config.yaml
n_layer: 16
d_model: 320
n_head: 5
n_kv_head: 1
head_dim: 64
d_mlp: 1280
vocab_size: 18747
activation: "tanh_gelu"
norm: "layernorm"
norm_place: "pre"
norm_eps: 1e-06
positions: "rope"
rope_base: 10000.0
rope_fraction: 1.0
qk_norm: false
attn_scale: 0.125
bias: "all"
tie_embeddings: true
parallel_block: false
init: "normal"
init_std_qkv: 0.0173
init_std_o: 0.00306
init_std_up: 0.0173
init_std_down: 0.00306
optimizer: "adamw"
lr: 0.00147
lr_mult_qkv: 0.5
beta1: 0.95
beta2: 0.95
lr_head: 0.00644
grad_clip: 1.0
warmup_steps: 209
schedule: "wsd"
decay_fraction: 0.757
decay_shape: "sqrt"
final_lr_fraction: 0.0
batch_tokens: 65536
seq_len: 512
doc_mask: true
train_tokens: 475300000
steps: 7253
dataset: "wikipedia_en"
Each number is 500 + 50 x the weight over its row's rms, rounded and kept within 0 to 999. Layers, rows and columns count from 0. Numbers have three digits each. The size before them is the row's rms in percent of the matrix's.

# up: layer 8 MLP up, 1280x320, rms 0.0661, rows 1107-1149, columns 0-159
# down: layer 8 MLP down (transposed), 1280x320, rms 0.058, rows 1107-1148, columns 0-159
up1107 109:551457503599465478559490476462467385577471400486601553514531436540545490432452586493498544461519508544537529395584498471507547566531537585461448514498533529540513489497586501536448466544558436564405541537409504443569466435531513476491511545561439550465477582448536560423654499527501446439537486525468467480463490554477499396626543464544462510510475473494484414392473597502403447510455475448523423565483496520508489601488522464527452562454439469465547485443530519493536450463460550
down1107 112:492611513545453459469426395594534598593508450487504458499550530398537626543410481362605536474508423496499488454495531476591533492501500500458493467458432532441362374536527556554510463463450545515455475536519495501420561481557444488464470498496518405565532454474546441435474512588531512450514489530543499491507519511421515617435558409491481583565489501527549580501502565574445536461393480398549517564418471539556566502507520423582545479636406499481529475426500472507529399521445497
up1108 112:543494469558572474510505498452517424528522492527540553434506462507542494451474505555487576435440463529517492536460506499410558599492530614519512500591491534417463525515542548521452506573472442448503559466554484493454455473558473467503474497503457505577451617521538567550501515497584510475521442467466499481445510476502441496543510513437488455533494399382540451466410493401472474453409565458595433580449522506476485518458564491502507525457502474485396546637495521392509507597535488
down1108 118:488486480547449528580379517519532481470512520408432559505503528458519432494463433582481531483510457489477496484398506551479562574487559548482547559534410477456478387513461448491513488475475513552573475546423450559530586547452552556506467439551540479453453542593556368506529505504568474478505535431493581558424461449571478423520580497551428444506498436542416572469431527464510476575474578461581472499535564441497491493478541489533546519490496509507485372466552561466454560551598565
up1109 086:484491546558524490539470491523535478555512501517580492456496530508572464506473542558492455549596491567444528440460499560464570517526456565530518544504531443426546471484543500540481541528429508406451593578530459521571505521518494521396496434556517503469513535503516609524631569395415526489522407514522412542500543451508527483436532444500507454502556449487540442489436502578345464404484523523472490473482457420505515614518449503492513554559468502514498488527484502530532530556518640
down1109 099:462461535460473439504548496502545519383419528489526536586530473507452566485510428471493552485469471570535466521617519486503500513537527455562445501414521630509436544450448479464554503420636521609464521364424611596396471456503581420580511494507417498518474473531451356470472519557548475481497525476421559549521513482495469477521463533478502528478431547557472549576545548462565509574413479517558563593465533507439460549548472477525535405464531506535518503485495497406524512462398523
up1110 102:545516531395533392544480521494532371531528526526472461447532494517519562542464538525448548533451532539524471539602500532418524458637493476477484521544501479437503486465421455471534602487516413537495536541497546515584504488498428649476531584493447578500470498549521482508505470509452504516506545470575587515470486487509453526577447522516538529403538448508444608393453497570480609500467550605392533567517567542478630515461503470465530496518449521475504557556570449433470532555542456
down1110 107:562451498494498519525501517492469518437436404481421511521537547555508604494508522522467482460539466498517584523420464491571478471574407454498431501438438481490477465475434559421554407409450534464510528470366515595530579506537470583478503415548556484528537447522465565529506468485609543482466427522564499447552507559591498599359482398563511465485522530494581509453554510496448567455466434393495484543469563582571417406510479415449436520514500470475459569550573539472499516524493507
up1111 099:591595514496417443537466533478451428502528527468514503480531461597454531476491566556426485458522521485487517517463474586431491539504479490514499485512484514418441492548531570427469469456455480506487544461427570425540424574504543589464619465453418542468398415494600506424520467522474559382517553487423445539515479458448519485506599478369443483469556540496549511551602502520497493505517608570501568483408522444526577488468485466525557511522528528557428486569496600519647554512567518
down1111 095:449433568506532499556539448524490438541536555483504503458464513504559448418424440478492571480473438504530486505573456475531520599568454512565562490542587499500500513569466487495592464522444606581496357539426513433567493498469501409597526538569471514404532545491523570505482585504494614489529527467503504535500504420494587414553498539569490512553520460535500456541537347486490502430517540468476372496534397470539590461443514417519468552446481487494463512529413542516417567541501530
up1112 067:499507510533551522558536529473485503542437532452523517441533500601507491499477604543447566460484426500466496483637523604486530472549534514516465475573482540536386559527497513532507499520549514532415589561467517508531380501441539473530540491484445507439608533607567530402490515507436574474482491462533585548471533574467501515582470520567507448546548501496562390480569529467420559452410529451510554445495540446557527561525505483408532524449504471575471536446505548573504462521496482
down1112 077:563524528533574573495554507476426560571471551467570595516555518520476529443458629471454551489502449542484516484559488515461537476543507497438467373530503572541448525515468504511523461517580540591471531478456491448555463433456512467560539480556426495479506500548656513354554469414438590452479493428506517499540554502475527468562520517505480472534528502511570433457499578512435583443419487499537551476431519496542630589487501476442573487498449512500503552516492506515530477575503520
up1113 094:461525511525450494394584456366484527543443427507577480557447484503528529501513496496389535511599494462476534490574485495419589437562530495525445541514450485509448478535615572477570535447568472518452562480504568575419555405529596513541487485497493567496543493568534533466573514480487504511471488371467562549501585415539511502543514458526544528457466488513465565556443492565440521440431461463468571438437561428456447562507500542543553518465565571482507458471428495513562569513474608
down1113 085:472518459537518426455532553492572459509520467512458480474559557476479405720506471526429529412578466515496461578420455592425556468505521544460553480437509368511546536566492495498502498552593534442480521475534552491514513497503477431511496478448477536479549514560445556625557471533456450545528491671495448469478511459650468497423513554444520533501509548582568437441483370533550425464552479474549467481519510516480508564487474502532535536426572526489477529486482545413514483511466560
up1114 095:508595461498503485485471569373445460535626450476529501512483509529530594494580507495543502561559506571522538506494448485454590495514446539494405460507489501565545464535545522499438519532421431471482481529552461438470469419432440511501593440572435514554594504448507564579606575510620528507523427446498538549487484492485600371535509468414401487496493451555435587469575510572449463588449571436472532474530524392547458561559415542515490539480469529519482465448521457520474489485499541
down1114 088:503533463500547498510443527473575479536491488546480508503502416512450529411630470512540587523496551535467509624537482474465486468458535549503574540463489564461459622503524470420506473490558434448484467554634522556510433586562531437558431532482351478585559509430455544456629478479419577417410543540446442546504481542560370485487537518514470450513466542528476419445448520419460463480463455504503525514544519471587507520509589392575411533530532451401417502525528518504493500469477472
up1115 103:555446549551495461531588442514470542509483355566486572508577525534473534517363503541487454438584406507346479441541525512583447525596586573536470443467482475541427530492450529415550549432554559617487480474527531471528511490550520457529432452565535517429409483594560502424506395465493561451504461468541579550540551403438525470529417518528559434455446442548504464440432547479423504481457503543571450560413562528446528508542453504472536517556405477549554502485471454478505407574473495
down1115 106:495405472517613377521541657481515497451496496514487452517498526522522529416498517505511523508469529423466518517457498543566394487524474486437558540588413523510580480557526491550509542454421490393514533438484452483479562487515447421576544459498516472496522551472513490581460509527527436500524508505448550487461521491487468509408481489490483483457500407538476484456577627463493525411586468526435481573491471523532513514432542467466549485488491467489584530547550471468607535472473578
up1116 093:468557489589509461496481525519453466520507500485455575514553422422456540500390494444479557505487492446440506455513438502530570520497533583534485442574486554603454568535395508532553471559523572486465488469447530488539559502484462527484503544565498492466464512446512491472528570449525456507525616509527481519561501515484528498557472480462619513488541457510498466465569470552534477432537410463482504583409485531562468621429510431449563467544481511460478524503507470532592542554459452
down1116 087:516482492479401498534537505531511495512484493468515539525499533556554554587516485528366532507461546466456466519523611492527487450503552515533535492496593495451494506449499408471502471511396472504495423526566484491507508478504483429456482546526476537469443472545491551515501523473493485423517505600404560580556492442475483399440542471504538501453570549542493538467481549437446511499428485477450547470503584502391466461514544450531507504572430555496621548483414551449443612452575512
up1117 095:526471389510529517538483461532498438504530520400542541566500517546513526498532501427522538451492451562481532519437455507466585486455513455527516483517612479526574401510569503499520548573543446413589606450571508483491550479594452571472517494479441528423530510440563626513514587484510558511477475478457388489484502542543418427527508523398550462507492463446553445449579524515444581538360519523516490461465461427504509555485500556522466556432464462492540448522504469466500471506479530
down1117 090:442542498425553542458462494437534587463527481523586462456445526515474497507469546537481490528542471481543527593554568531567543481480528601495420487505471389507488512474527495484488482444417585517415481519487447496518445533475504387483499575544660474594466469549510506434525492422539517468559470436624520522519462565452523548483468480618608469549508531497377485521494471555620401555529448506442477563519477593499538487480516525508662440538530505391533606469527550491502542551467401
up1118 110:530536468489455553479482492563552448569486447445557609471513495522539549491441484496500491556486520516510424476465442495521478459444494549475479502542455546513445453493531513513570540568463481515452500551346531508469516433546527522507471539501416521511558419493535513464445484470507472423542489455457565528374625493508456452548548562499542420493516497460518394530551513618505562411432569456480549515498529530591479415486562410590607594506522630539484538459577485425548445417531544
down1118 113:547528437510440584485480530466409403499432525557536560447508499483583441605501522553515456488513426446516484499422498452437475493432413511449454430582512520494491394471529536488618382466425467546427524555524520442516461518532471480592605509408535457572522461492504464488460495534498408510473491600430458550515474491523482484492467502488416558495525519487430590562414494435489496492542525521470529488542398532515505538435486513472593486451560529565522462484527509485471482561457558
up1119 099:543511509572528501566536466455632483534502498479519499665473463489528564542435547566531639494514534500438503560482517566535521509458526456529542461563427505564513509445471481520483543485447441474586496499457512570413522560455439489495526513517501555459568572509557454426488536413399547428518554506442532449441423499493544564474536479463507451417490481480402523527486554413471460496477522571492556489496509502472602477544572375459579461585470522461486401442485592528456565451572406
down1119 094:517511434470533505439454470512438533502488508563539488475524433461482551472531519435508441493457493474517443548522617605525520499489562558428521497551452570428428541374455443464527556549465502418466536549529494492470420511519456543455475430549525599575534530543477551570481508572523407514541474548467392561466554453541476461478528460481505473437447479484536482526588491419550468488480470537418419595529569535538568468478576514437487538470403540533560578503613446558545546603540403
up1120 105:488527452483550438448590499581488557532469416499538502452555524543538572464449517483443480503460420523463509578511537529517484562550519525475375478505613627499564466553514572472539474537504488494486509509529410527483487390487510510611547413591541534479454459470511555544562478525529528383485460449441586519572589537419449472495435459545506479454631468486502512534489619528501467498440625414492417584515449575495455475538454559539522579469618485521499405498472498383466540528547489
down1120 108:447561565501491442453517504557511517472470470485464542550531463493526452437559580524521582527416548541427502428433418498579553448528551584435490441498467472561549492497524568475439450478493505444441487529524485515457447465585489499457433465533544471537502499402593486526523583474530503475494486525432466598575432457421416512570501517528536554443440466530503438455538520535575490541478599498428437499542485522486537431470507467539478595549586471455424402539567521476526624393432458
up1121 108:534408476505547558484638466619461560487475573518550523513508448461464548544475444469550543478477531476497530480508521536381589501533555491514456515474518515615423447456524442400544484616579467510569445536612492480522501478541504505570507518490477487543398426527525491481520442538516575397508508524442564457540487474440527448526558504507437530579533423490460471581573519564434548542368453488479561545502524461435557488487467574475509468513491620499551543422528426496465447568509413
down1121 112:398485462579483474502425440548510467448570568473557529504482492508456485543516497433458618512496506470363596465406477570538560473451502411407515518549477428456499552519534486469502523488417536498510438534460499633416546501582527493500493394418601507475579541478559482480582391451509485533478436524601457571433493457507541513489480462513515544566420513475535550528467483475546523477459467495604584515543476462574491500529481442603485471418464585435514603579405538502430544464559569
up1122 106:615551525505527516582495487523514455497429438513532483470517450511501490469531550437504515508417544514507461481463538560554475456601517513468547498554518519494519513450390481410556523482527446524527538543494478379550538509511481490544531486456448590522480459475571454528593560509544489447495477465556547574506514467498454431532515510483587439462615355427416519415499500513422586489430553588442454574495604570491540473541427505455445510598474467554391494519505445429430490406589476
down1122 104:627571480503485490472596452561526476544500465428448546499485620471512484560531499566550476506553486525518570549459386389544573417523489534493516510485531529536462462450560496477511475500531607477500546554450597499447565477626451530539424459513418435521487511500577458486503433453515498457505545553590379517503519530506438491448479496526567428536389477497435611536492470491430493482446424479484439579518544583491490466486378533566505529558561425469408491458553581505449533509525442
up1123 096:502596507503562560496477512550525479590478515466504455397499525562470491476521469524419530479487491504444446593385416508451477539495513540572512486629529460398417511525507591446523513513463514493492498545502495426469522500503458486587504547442518521548559484539545573483529489500432485517499489491498442535500552546513594493507571420467555490495467540550515407459498519578450522384494532397459495430521507503486551458500445515537579507526520579555520476443529531487571430563549556
down1123 082:451462486427456514571516475560545558409418475441508506500433536538554442404442487573537484533515424449537537538508508526459479422556422468544421475431528390493538434468531440478534487561525486487471428487502496526490513496633502515585469513536530407462442453364511507492593472479481443552588478432472448492617510458495531435473471562442499456555494627492454512567589535521466499485434554412453546503440547507508482551459519469464515536464520504565584478458551478547471465590474453
up1124 108:478499521489511484438552415478399563575511562539497531545494377477421605445494522417377490514429502503389551531622441536503512400590560462615450506546544560512527423573524529469479539537554496561459497471515473530612485513467549519545504572529484529574487448576503426434513525513492507426436465457438544538497528506488486419569612400517503546647587496496459565518520476561511484493529466485496567549555529427483423497416462460501576472557400567489572502518518541406465481531426445
down1124 100:406497595508487453589397615506503498535466613504431482556501471539542539467537508504497553538518550517423386495552447521498538514492543534429506528478586511509561494551570510476433549539477468481502468542499432507504458570494550500487555445490568485451434588501492506548466404494504438472504453523488480529459486449425504424549602410474483477513487591511630487455551511459519521452432531486524451457548462467462569472446532503605531487357474458554426532554461532511529589385485535
up1125 102:561518518486519443547439523407516516557447456483519533504544502576506562481431492604450430564500426552531489429429578541498457518483514448452513504481569484459483500564384476529514414515530542548475509462446491540546526416510537493555629423639404598457445423484502448448495582454590502496571520483442567594555514552490501437507501474526426467523552538523415482510500490623498506527478608543570542484536592518433565634530476492451537465548577508486517502521426567469528476371515591
down1125 113:506528538477440516584535381477461527490551598455436467548405505514430497405550542514449532514504540582556570478550531502436505466462556410486547400488501479462568476613508477473496508525575500443552521456495423407510528482583428519455615543617451494431525500573419521445499452502488498470442521531438501460513486522468405475396525532575491457578569499427497518395529497534494433497483497432499438470422447473433506371519543521573381616413472545500488557567579584503493445543441553
up1126 105:536528491570584477509489559517518452566546477429556454506530440523500590576453618433435547534505467508475426653542411586539600485401524402482500438544480487458545487494348458559420500543489456472533539563487494545562574541483493482463565488431510541476470489459565556412429540534461497452602520510441495596478432444493495452469511546476565578411418481459441555474424531475506563536450536499562542520530426473563508516453484408489482513417493517555472529418532468484444499459550463
down1126 106:494462531464511525559477388419450455551599587440586533400547457494466470456487481514473459512495625623556644477543412408461543520457502507564584523539544483478519469503530424428480624538498518406457450479502509499486531511518519546507558454529553457479564545505573605486391458502426497555340535484510463501396506533497546529485508552624517494466450430470557452494538571457508532439600576496456546405517517531454496454497505440454466482482480521447468435486517437470540479541515584
up1127 100:530525413594482485556670472464501408556498493538494423512597412443459565500479535466470421528506534534483500469444485484487543506505519556567509519646501514424510509493562594401569422562479465527498464472419563378445525457506394606465523529455462511514554570495530500471501579533476537489526523458484586546437489522491544508575571441469577498642500505467504437491425554517533504501496581446533521605566587484452552570551471551505492468508625484590462484512496517464528578537566453
down1127 097:494516427597505539451544486506571474466494513520500530475526585506570503482527545482564590435553522624494520506589484512596584487517473524499538534466558538467468540497432550439553381522557516484472406622453486527429635516460511445542500564484527425485502450438475516527477448494566520549487574472481555513474478517457477565410489438545550537605464427501483515527426462503570381581509521345533480561510491444468458558475530508504494521589549459515451422428434534507475484517486471
up1128 096:456643514418535445511484452521492497508534511540523465453455539538442520530558524501489495536531413520499542473472405512411559422491494578548472532563529466451566493521552517453405506557455531500476525477531544604413464427580521416493519458576562539496408446440591494504453497450523451460534537502502532560468466501464481527501590487404509431548453460543479567534538483559423498497507543554545495597500546408479559523609422485464509542474569526570481535516546509482566539462525413
down1128 081:416554566427591485449542572481560509408481404507489591480502466483554447524539549455461560512509523486567497507496555537542501504486447508423545531417504537493494461473404444509512533463470457604510484472477492417499495452439464518486565571497588354439469447575406506454481572503517438543529491477505484474540555437494500440565532491554485512476604490510576404531475517460589557499452502560511419560435511637462506483477532509457592492497517486494507549440484473502526515475466534
up1129 111:539418554558529514487514484470511461534591533508459497454532422465452487539488578464425511534560489562478498512560494469535462430548527446509478486451453488504478453515447548614510491586486448480463483523511505534489439598531559523488526551508365553473533501511543472441582488492504516510455415543529464589440559471492564481502438451524476606596523430558490495423374505522529425545507505494450522498466511439478550519393510489465517484505401489525474495511503445527547567585521459
down1129 106:524567580547493548492578520477507588417486544520479478525497421415519557508512490593498549491491554552449479389483522458474543475453498432524552503462481533589575406426544505493470501483544458523460420505571616610485419405409451563428474506419367496453502586443535583495491440447542521467539466521488440464488479473472503489421546482513501486485616486544509503491460481416551470505479502399401546454520526412507496428539599512428504502533492523504490534538539490395541437549462599
up1130 062:555460481487548488593541468535496482558534479415527530534458488518374579424477557457477549436585365505501536465602498495441538491496506465481508432553581576470410498555454508483479448490628499537477520519501491440510526498527493426540512587533465515456518446565569453372562529475435614454488570440488579417529431500434532504582490536478492427522475473483456436498526526499490502434466478433533543444556523476513513586454519546504551538511470542512464591467436461469518518561510566
down1130 070:535514509494573531521554487466488588558505459445554624515517447527411632447441640518390534443552396483477524486572464511421545445525493510536507457532517600518468472542460542527502494497551516516417559463494590429561491470458461483517589539488436456495517529563653460432562509404462593454487539443521577481567513524453505470568519567449535467540483536432580480459492539552443563457492494493548504509472553463579537608459506470405585500509465512479466568528425495523505482564492526
up1131 105:576436519511550438495466560532517557503500513482481568477584475527483685461515525565514517377586417571313566511449406516486547497581550474455484428440510568607468501507533533577496527582522413464485503469485496470508515490496536599480497423531482503501563546483566479404532532404477528486585529504504465518472499545411558409540484493461479508474454532470531511508422550512489472523438475484532426479412444456560389517519471490484489627529417516499526473510359534559532406529547498
down1131 099:489490442539526519429549569415466372498564481536488539570425465422590435441536474509527484588528575454555464521441485537524457541520441501477501557454374507492462631576554466594550542419547501496614515436470586545501524538560469496584406505524440404557478555549565454519498495444489528551519521506463611517510477442433522510492440478514523509445525473617579533524535503592543415529560519500453576571551543545430535510540577594429508433523608445414412443451497510505581494540521524
up1132 107:503498548447555490457475418489532547518445468556620515573503407559388537476479532554516453497510474506521538538515514543510646593418534543619491510541492541445477472475427494474471453423482466490416519481495501585443497464490460600471474493609465543617481446596540509436498521473497510466510529509441517524497538589469604491482466523382490524508547450393439531551504542464426419450407504566457451524488576458463550437505487507417518396530428489492521521478437559528425567591505464
down1132 110:508573531568589490506436527337554471457418471484532485512489416540553448589558627446455409451471578555545444517471531487508469525481449445570480530528542519459429499406499529517462476457519500452480466564517536539460539463503552444501544483498487419509490462422479471509571563462486530513551487550502459476408415472380483508499510499576517537566539453468549592483628586467536561472431562453488538427546439533424581458508436483470580565546539437483515395519470511535410401545539449
up1133 096:519549511391590476540534500502459514513444457488517561450523467548566469524389449513472495556550448459472518356455476483437557454516521507517558537466542483506512385572570509545568586548472499512484550484445478547544432491501508603520448491504455530510575576499429500493468486492599609568529478499528541520511551538517558482569467436466474494520528503456516486366526501551424559505493529455506575552517512429562516566544482463491508669562531608527564506465448498559539453585521467
down1133 085:563611485466484458544443558504470430469483467551563495508513519547490581465536484461478626434475472511501583521508558563510474512436634489529521494497534563494489580430458525433552502529428438474556563546457528528471641524472538485508549496579413531462433569394493529587464536506443509416507499504480410384471518408506595479457518496577511385472471503517434451461511529491535487410414501523455485432494436608511481499395537380522512509550459499519481462510471515455522502511577612
up1134 105:466580464565510450496509525555460486512483535462577514432502484569445582465478526556496466538597491432414469436622539535410471475569571525478383387438503521518484399474491561446500575528630470671498492507519550419583538492386520574549514562587379570528477481495502517536547581521491435441524554551511497498546500581430477366571411536461541531433583510499448476550474501613556560478520571448473532500529529598454504534490573468435504467460526585407467473477517598529471522466504522
down1134 103:539537514523422541508523447511454476517506526501459408481469491436561482445463519480520551589418495469543449499411438536499539430515450495495435538468543594454468521494552573500494495511497423608519585542600574515505542497466494511558445564640481475541475515565504522529469488552488441508493556477453562537529466508430575515542527441485445581471553486559485541426463511515485405516405544538441480516514581514392447469516566490438482538480574602487480480412445441409472489452486417
up1135 101:559508555450486474449491490470497517533567500522549481572515486510497568477388497432503436537391562602496473545428506544424525560531494446595530516581525603516536468594481493487520480431452557525511601390532453471478478577507559463539491537552453505504484436560551491407447509505491521421470408491413484419628595426493441482463557533494457447526580494475508534495475503538436493501476438502500462509530517556475477472415384527407508573484494503463504505522507381454476508601551420
down1135 115:449523536549500566485568511522479442555530452549515401526622360444491583546438487474479488612478560487445496539458486582473545445527484491550476519543520514396530476485500379394514437493529458515517482495505535556466394569519496504581507499485479599453586426554461420457485445514534434569553495413475510473497552574474444515536567476432496555522563521560524562496572578521557532509434559537473400579514614545494511508452433466463561500482409521498504476425512426449511518444528487
up1136 096:509412556506453490500486476458436524580553507476582634474478423548449542482389531466504581442486540536455459535526452501458516422552509436469503394488436512551501514489499559554513574577493469488503602429604448405569512526450564504511483580477512564578567415541608573515533490527501525498483457532463490537544454446459605395531561497414496540482507499516475492559486554472452454525452502529463466468507466479470568594406516495514539526453421499540450524480540483465486518466460493
down1136 108:509512430560557549524548428466457518495419527544479510532497485530396505520497577462433579388472486455491467567541477418414442477488482455507494452621511618535511506462513507540504500524446461539465468550514462521590566418582434451567599486402536501557457482473617576463592471463655374471492511517474523505521565556549435516520522595483571537513507541427435574479520443392413478448462460428430470475508498548506573578495543506486588409520489612481500479544507458509541483467481467
up1137 115:503577486534513549492464560480469485611504553381566477456520507539585513523456488469471570528540443461514479371550539529500538544413461541548450424530477495392477490455480561492466595563493492543462448474416496480585486517499418489536534479497462530516458519465548520503615488478498505533515507503522518526466493448528552498665543461458444502481564423510468515439561509618448538481474539534456604518509580535532574552565541418454498561561479573486435597452514523402489532486446519
down1137 127:489536430546498450529575503500544428496503411487512484529485503505440534474589596473552521564572467534564526564525477468521487602420444575386445402532581517483519480395548529536395527540527455504582478418558489491503494487453499519534461588493482524546508544439488486469385464513484527524483476569498447443483569492529498498455503512491500523533469453623452455501543383504489494467449426448407615571466481489500464502430529399532476408505416571437510455496561446438466477528541586
up1138 104:523484586524585543451512464527516452489539571446524496507599458629499473555558560564420529583389526535462506517500481521413489492520466335538536536511462494427445475497395529566536546510589507497550520423614478558464489465601570441495502551441508520458407556573524511521539538499483563543485468495526458469588503412523458474540609543500540489508516505531495494467405503502523505533483575505564511487422497513475620558475539396552552504467515489447530518467425455502555500460550458
down1138 100:541463486484528502553396476452524493499466438434519526495548544447470494436510501430540535517543545442566547553478452566489507456506547528497465463534541416449462467554399532584562456478508484524450580448367482451525553572451531516547497486416567503509461475461550397483532431476514495469458490485503508552562488526467539576477494524478519452544460619481540516524588408514362514507490502476521546506502515472541494508595480537479479578433512487565572494483543531560505509506463527
up1139 088:575510596558566455553515487510481476579511494481455563531548543517527531548558538529436373448539523512410431524489473445481464531491495461484495495513443496518506520611529569452525441527431539521542491441471441510428492528473539526483541402580414523499526511529510558394480524411520460437552486440449518471482505508461489505473381438599435496470439474474462484552535564546444461502461553542519571467471515420449634489550447520527529475450425502476534455469504581398648490500474506
down1139 073:378478416506538466555511569434514598424506497532536420509480532621565442436516531531434583533370462482526530420475504545550624538523534447499643486504577495504509505465512483566442411517497555528431523514526493475579493501511437457430507527524497521538527523539550483466521475512483564497491452480521449542450458559460583488569542424531535563476478533436527457517545440411520495494412536456508495538481387437559463459489588500549472616454537503565516575470425480517474514539465434
up1140 088:473557531519463525515404479533515521535543508428533644437553519533468550456504497431509556508573490512427454471484414486602489476532511473560583459561508569569473532513428586479555560570495517531521511387490585493438534565560507479496506491528502475468468535473557523486521438436405450437487583537447503545589526498476440450525539476457468451431422501448539485479424556513520480510543485429506587509404485490474483526584549443506523548516510430592467521329529594482412526469516504
down1140 085:496436576485470483461521545509428592362350509497462470593528510430496459510478604462532495479438446481556576548476547505489417527558574472517422525417477519422481504512503473482563476442488461534473440505494524422487474447579442548597482533510527456500412498512451457474519519450573530511437517503534481529542529500470509473515459549471606534543577485436494532536597427545601591459424451477553425554562495477500509521509525478476493509395623486459462509677471530465562524421499499
up1141 100:495511477474540545586587419474510392476483406520526433479582498469512560581514490547467508388515470587539499484610478509506531484581578456498463402498532505374566444463536554455511527464575491528493564527545542482546501518569505536432590500489474536464380474498527558499588519542502507500459527432518517451489443487504478478501467524467481460473571425507464527368414500537467558549448543518542506498506507534481513487507511529501494509508492562522407529511516575488454449570555458
down1141 109:510535531537496538494601525479501529513503597489410520608480467462442506437608559520456460507515490469527494459535435468557528462527511417490514544451512430490496483453415543492546490387574578540458457511540447547515483551569471534549479364401477565540514491485492356568456466517637382520469387544497464474577577562577546459439463513544588482511491534459472566441559523425535493456410478536456481512547513491465605490590479490527487567468529429453491517458524531454484500489420545
up1142 101:453560534382411443410536466444501469488531458448479475561512436499520559481458493477462537560544490500542448563476476468483516560514545463474450448526497495467541396558513584492496380479535413606524529584539504461524488458422607452529429444542489517469522475557515407458485543566455532519592532478486524485524547476487614558474485511537456428429486442558505476425460595465463510497518523472429504475432577606514461492493458538494550520501443572554546474465461514512568545543516520
down1142 100:497470495389538507575460553537418438518528553401528517466477348583532520466498506451434524529482509486446521450669521562538584470501448442446546444410475554472494542461504530540390506525456398440624561557482506503571506503483443513464440482438447502537570557575587517629469465465472586562505526548478385533492485504572557526511551557507458436429485495482535505517470522532514542458587406522465548477410505392485541516478570536446537516540557551481522479577488412538543523510584487
up1143 088:574512551437593515516475557474496448597666548508560504475378446563405525498524506445569461516534384548463586461541482544439545530492507514545500384600566525498501499577497514539466494512449409453478519495505615483555511529486441485472482477528443540544513513470488495525503529561477547477518429525461480558567505520465566493512505543480518451474463462433502549428536467516497558507551596512485505566456513450481599646510448521504457460556585461379511457462557552526486526441513477
down1143 078:473393501416504505522461498509624555515527504453437360488538519451601499437533433521492443533510515499500477477539531502465457479517480560566499559521474465502565454499524489546517506522499464466524487506580490437521500489435462519464458410443570598489506487452440490512476464446470501510515487443432474532476513532495518467570595551516443571442500607508553344556600450525591466537471528574520453524521495545480470621649556560490461407408466500492598512493562543444471559487537436
up1144 098:468448485482504462460569444411525401531484540423480556541475461475514512520496501449507542494461604447471473563487523523507477623404592520440422428521414572490431497572440544573411481484418410519519441559544426544409557578540459463475489521632494520583512472484584528428518506500391541428490443501410464374594488501464544484538391480522508503470504486548509501518540560546560436500522563539445528426391481578478532471568415463427547523555574547534461490511511456483562520513509476
down1144 098:481545558428503547421548447440513527547484457443494546574571478517463539429577508476505485512529557564481506416613496412483524440485503597573458471564493544457491520413540622470435528443481491505461532539496559493457529577482489497544521480536504488577549516465551539471577529480474422409432458524508500457427571557478490584432471457645489544479541530562452559558401455462482378519534432473393529490523513577454459446564534478483498541533564555455496418540437550464503407543492534
up1145 091:481544436587528412511574428449518526577485542442538588596478496487468508470510498581548525423479436520378437508503554497529501521469475523505515400440439512566384570580458603548440450521501606530496503469524519474512483503669564452563496544500484500457561487529541536447492523521488495466533552452447447478485470460410464505540524573458499520487458513524522403440439506480417446371537513421566479532472541510429480494473531505501616464499456463562450487415447529461488472478542555
down1145 090:518531468544515487521488524457577446539471628463501469521520439513511511496448545563414503378554494448433504512465505559436502457509457530449466436439477531470384581469484552526433459480496584523538523539394554431496444578566592533575536513404530409505549450605453488475546513539532511522529475487412555544463573348441570490493501518557429531544524555463591451455464489531460414515417575473519448481555539460530459504493457529474618510434524422488484589436454500531535533457505486
up1146 072:525480494560629496490581537412508498622474542436585539561452526503472481468520552551431507492603519525464453499571465571465455457547496442541499476515470600523501477489525463477508441537592507558470575446436514443402478538482497536519550602421493507492562505518589553428487519490464479465481474457441567469498543548499401514544502507513496497522438525512451553533511537481430538445473489614497465537586507485495598511526527389442503560467522476613540507514538483498538536525526479
down1146 082:540530520539588432492604540453453475599464515429598553550543466533459595440467624500460522455554507510514552423636395552476491454512497492546428471497453552513442445553491472511527480511502577521505565413414562419447606480482531507517602534528469502463524503530633510358520506442485574443536539432472632480544537523445551498524455529528488453562474530471484513523511556524406577400480534508513470552486467510511548509546530470394571507413491546499495568469493494465550488475493476
up1147 100:517569513601589505501447584500488452475574447513483513493560440539513481540506563534478516538544544547370443526581518484543526469517434429510506512472519550467550521501499565524518537518530449541490431477472451480511425467587501582580587462487528553450520554570514527631569494484505644518577519459535475482465545484462509530493568495469431423463515441545520427518525487496479501549487509440557394466462615462499513567493456517578484465515461447497387489586472471418527499464551627
down1147 101:419504497447456414497590452530561597510522490455536470604467546466460534421470523560504498498509528494559464458470479490496498478429506460551502490461517509522447450557469455475432487491566453533507523490420514450532405516507458407412425452515502493481567561446435446386413366503516442510551508489446551660581557619484554443522436469412522563482427523522342610494500510522501506496541402479595577515532434452454499497471585464496508433517504563555560512460559596533462468548509509
up1148 068:508489572494501496450480550468437548614495493401520523519517538487546513520498564494373594567452462502414451492543496546519588507501529408484467411482460518573446503562500513635541470509451459540430521494498491429508512439519532515525529459430531552507489533560570482500542526457503510460522538429468569507486537492522502508547498563446473508447543496552474472417458584580429509412510564490519518487469528435610547559533460460410567516492360594461533559502427487406437517425485540
down1148 086:541536516499535531464544487436470528622458536439566603539569528529484609469437551488442518488541501528442492478534450511484478481498550455509520427521505580552460498565499494584531458527495489583477549454515522371435552447517480467543569430523437516492492510553601482414546487429468519397585561401534563478533522499427552449527481572504480461497525481465525456521477586511409486483480607554531521451453542503541616536497467446387584475443405535481474538509519518423480498506451507
up1149 101:514463619529496564458495440518464471539516531561576554456472471506537535431398516484492432483464590505440530498562512520463562422526574497534448508524505505560481469568504481516494508439533450480471526519560512514487467457528538486489423528551457488477489532488601465463571472422496523487529506532468547527463523441482530466501497574559475446458626474569456339488511498508513488504517545404534549464459456524414513464472494527474509529546516425495541552551526510515446608531534569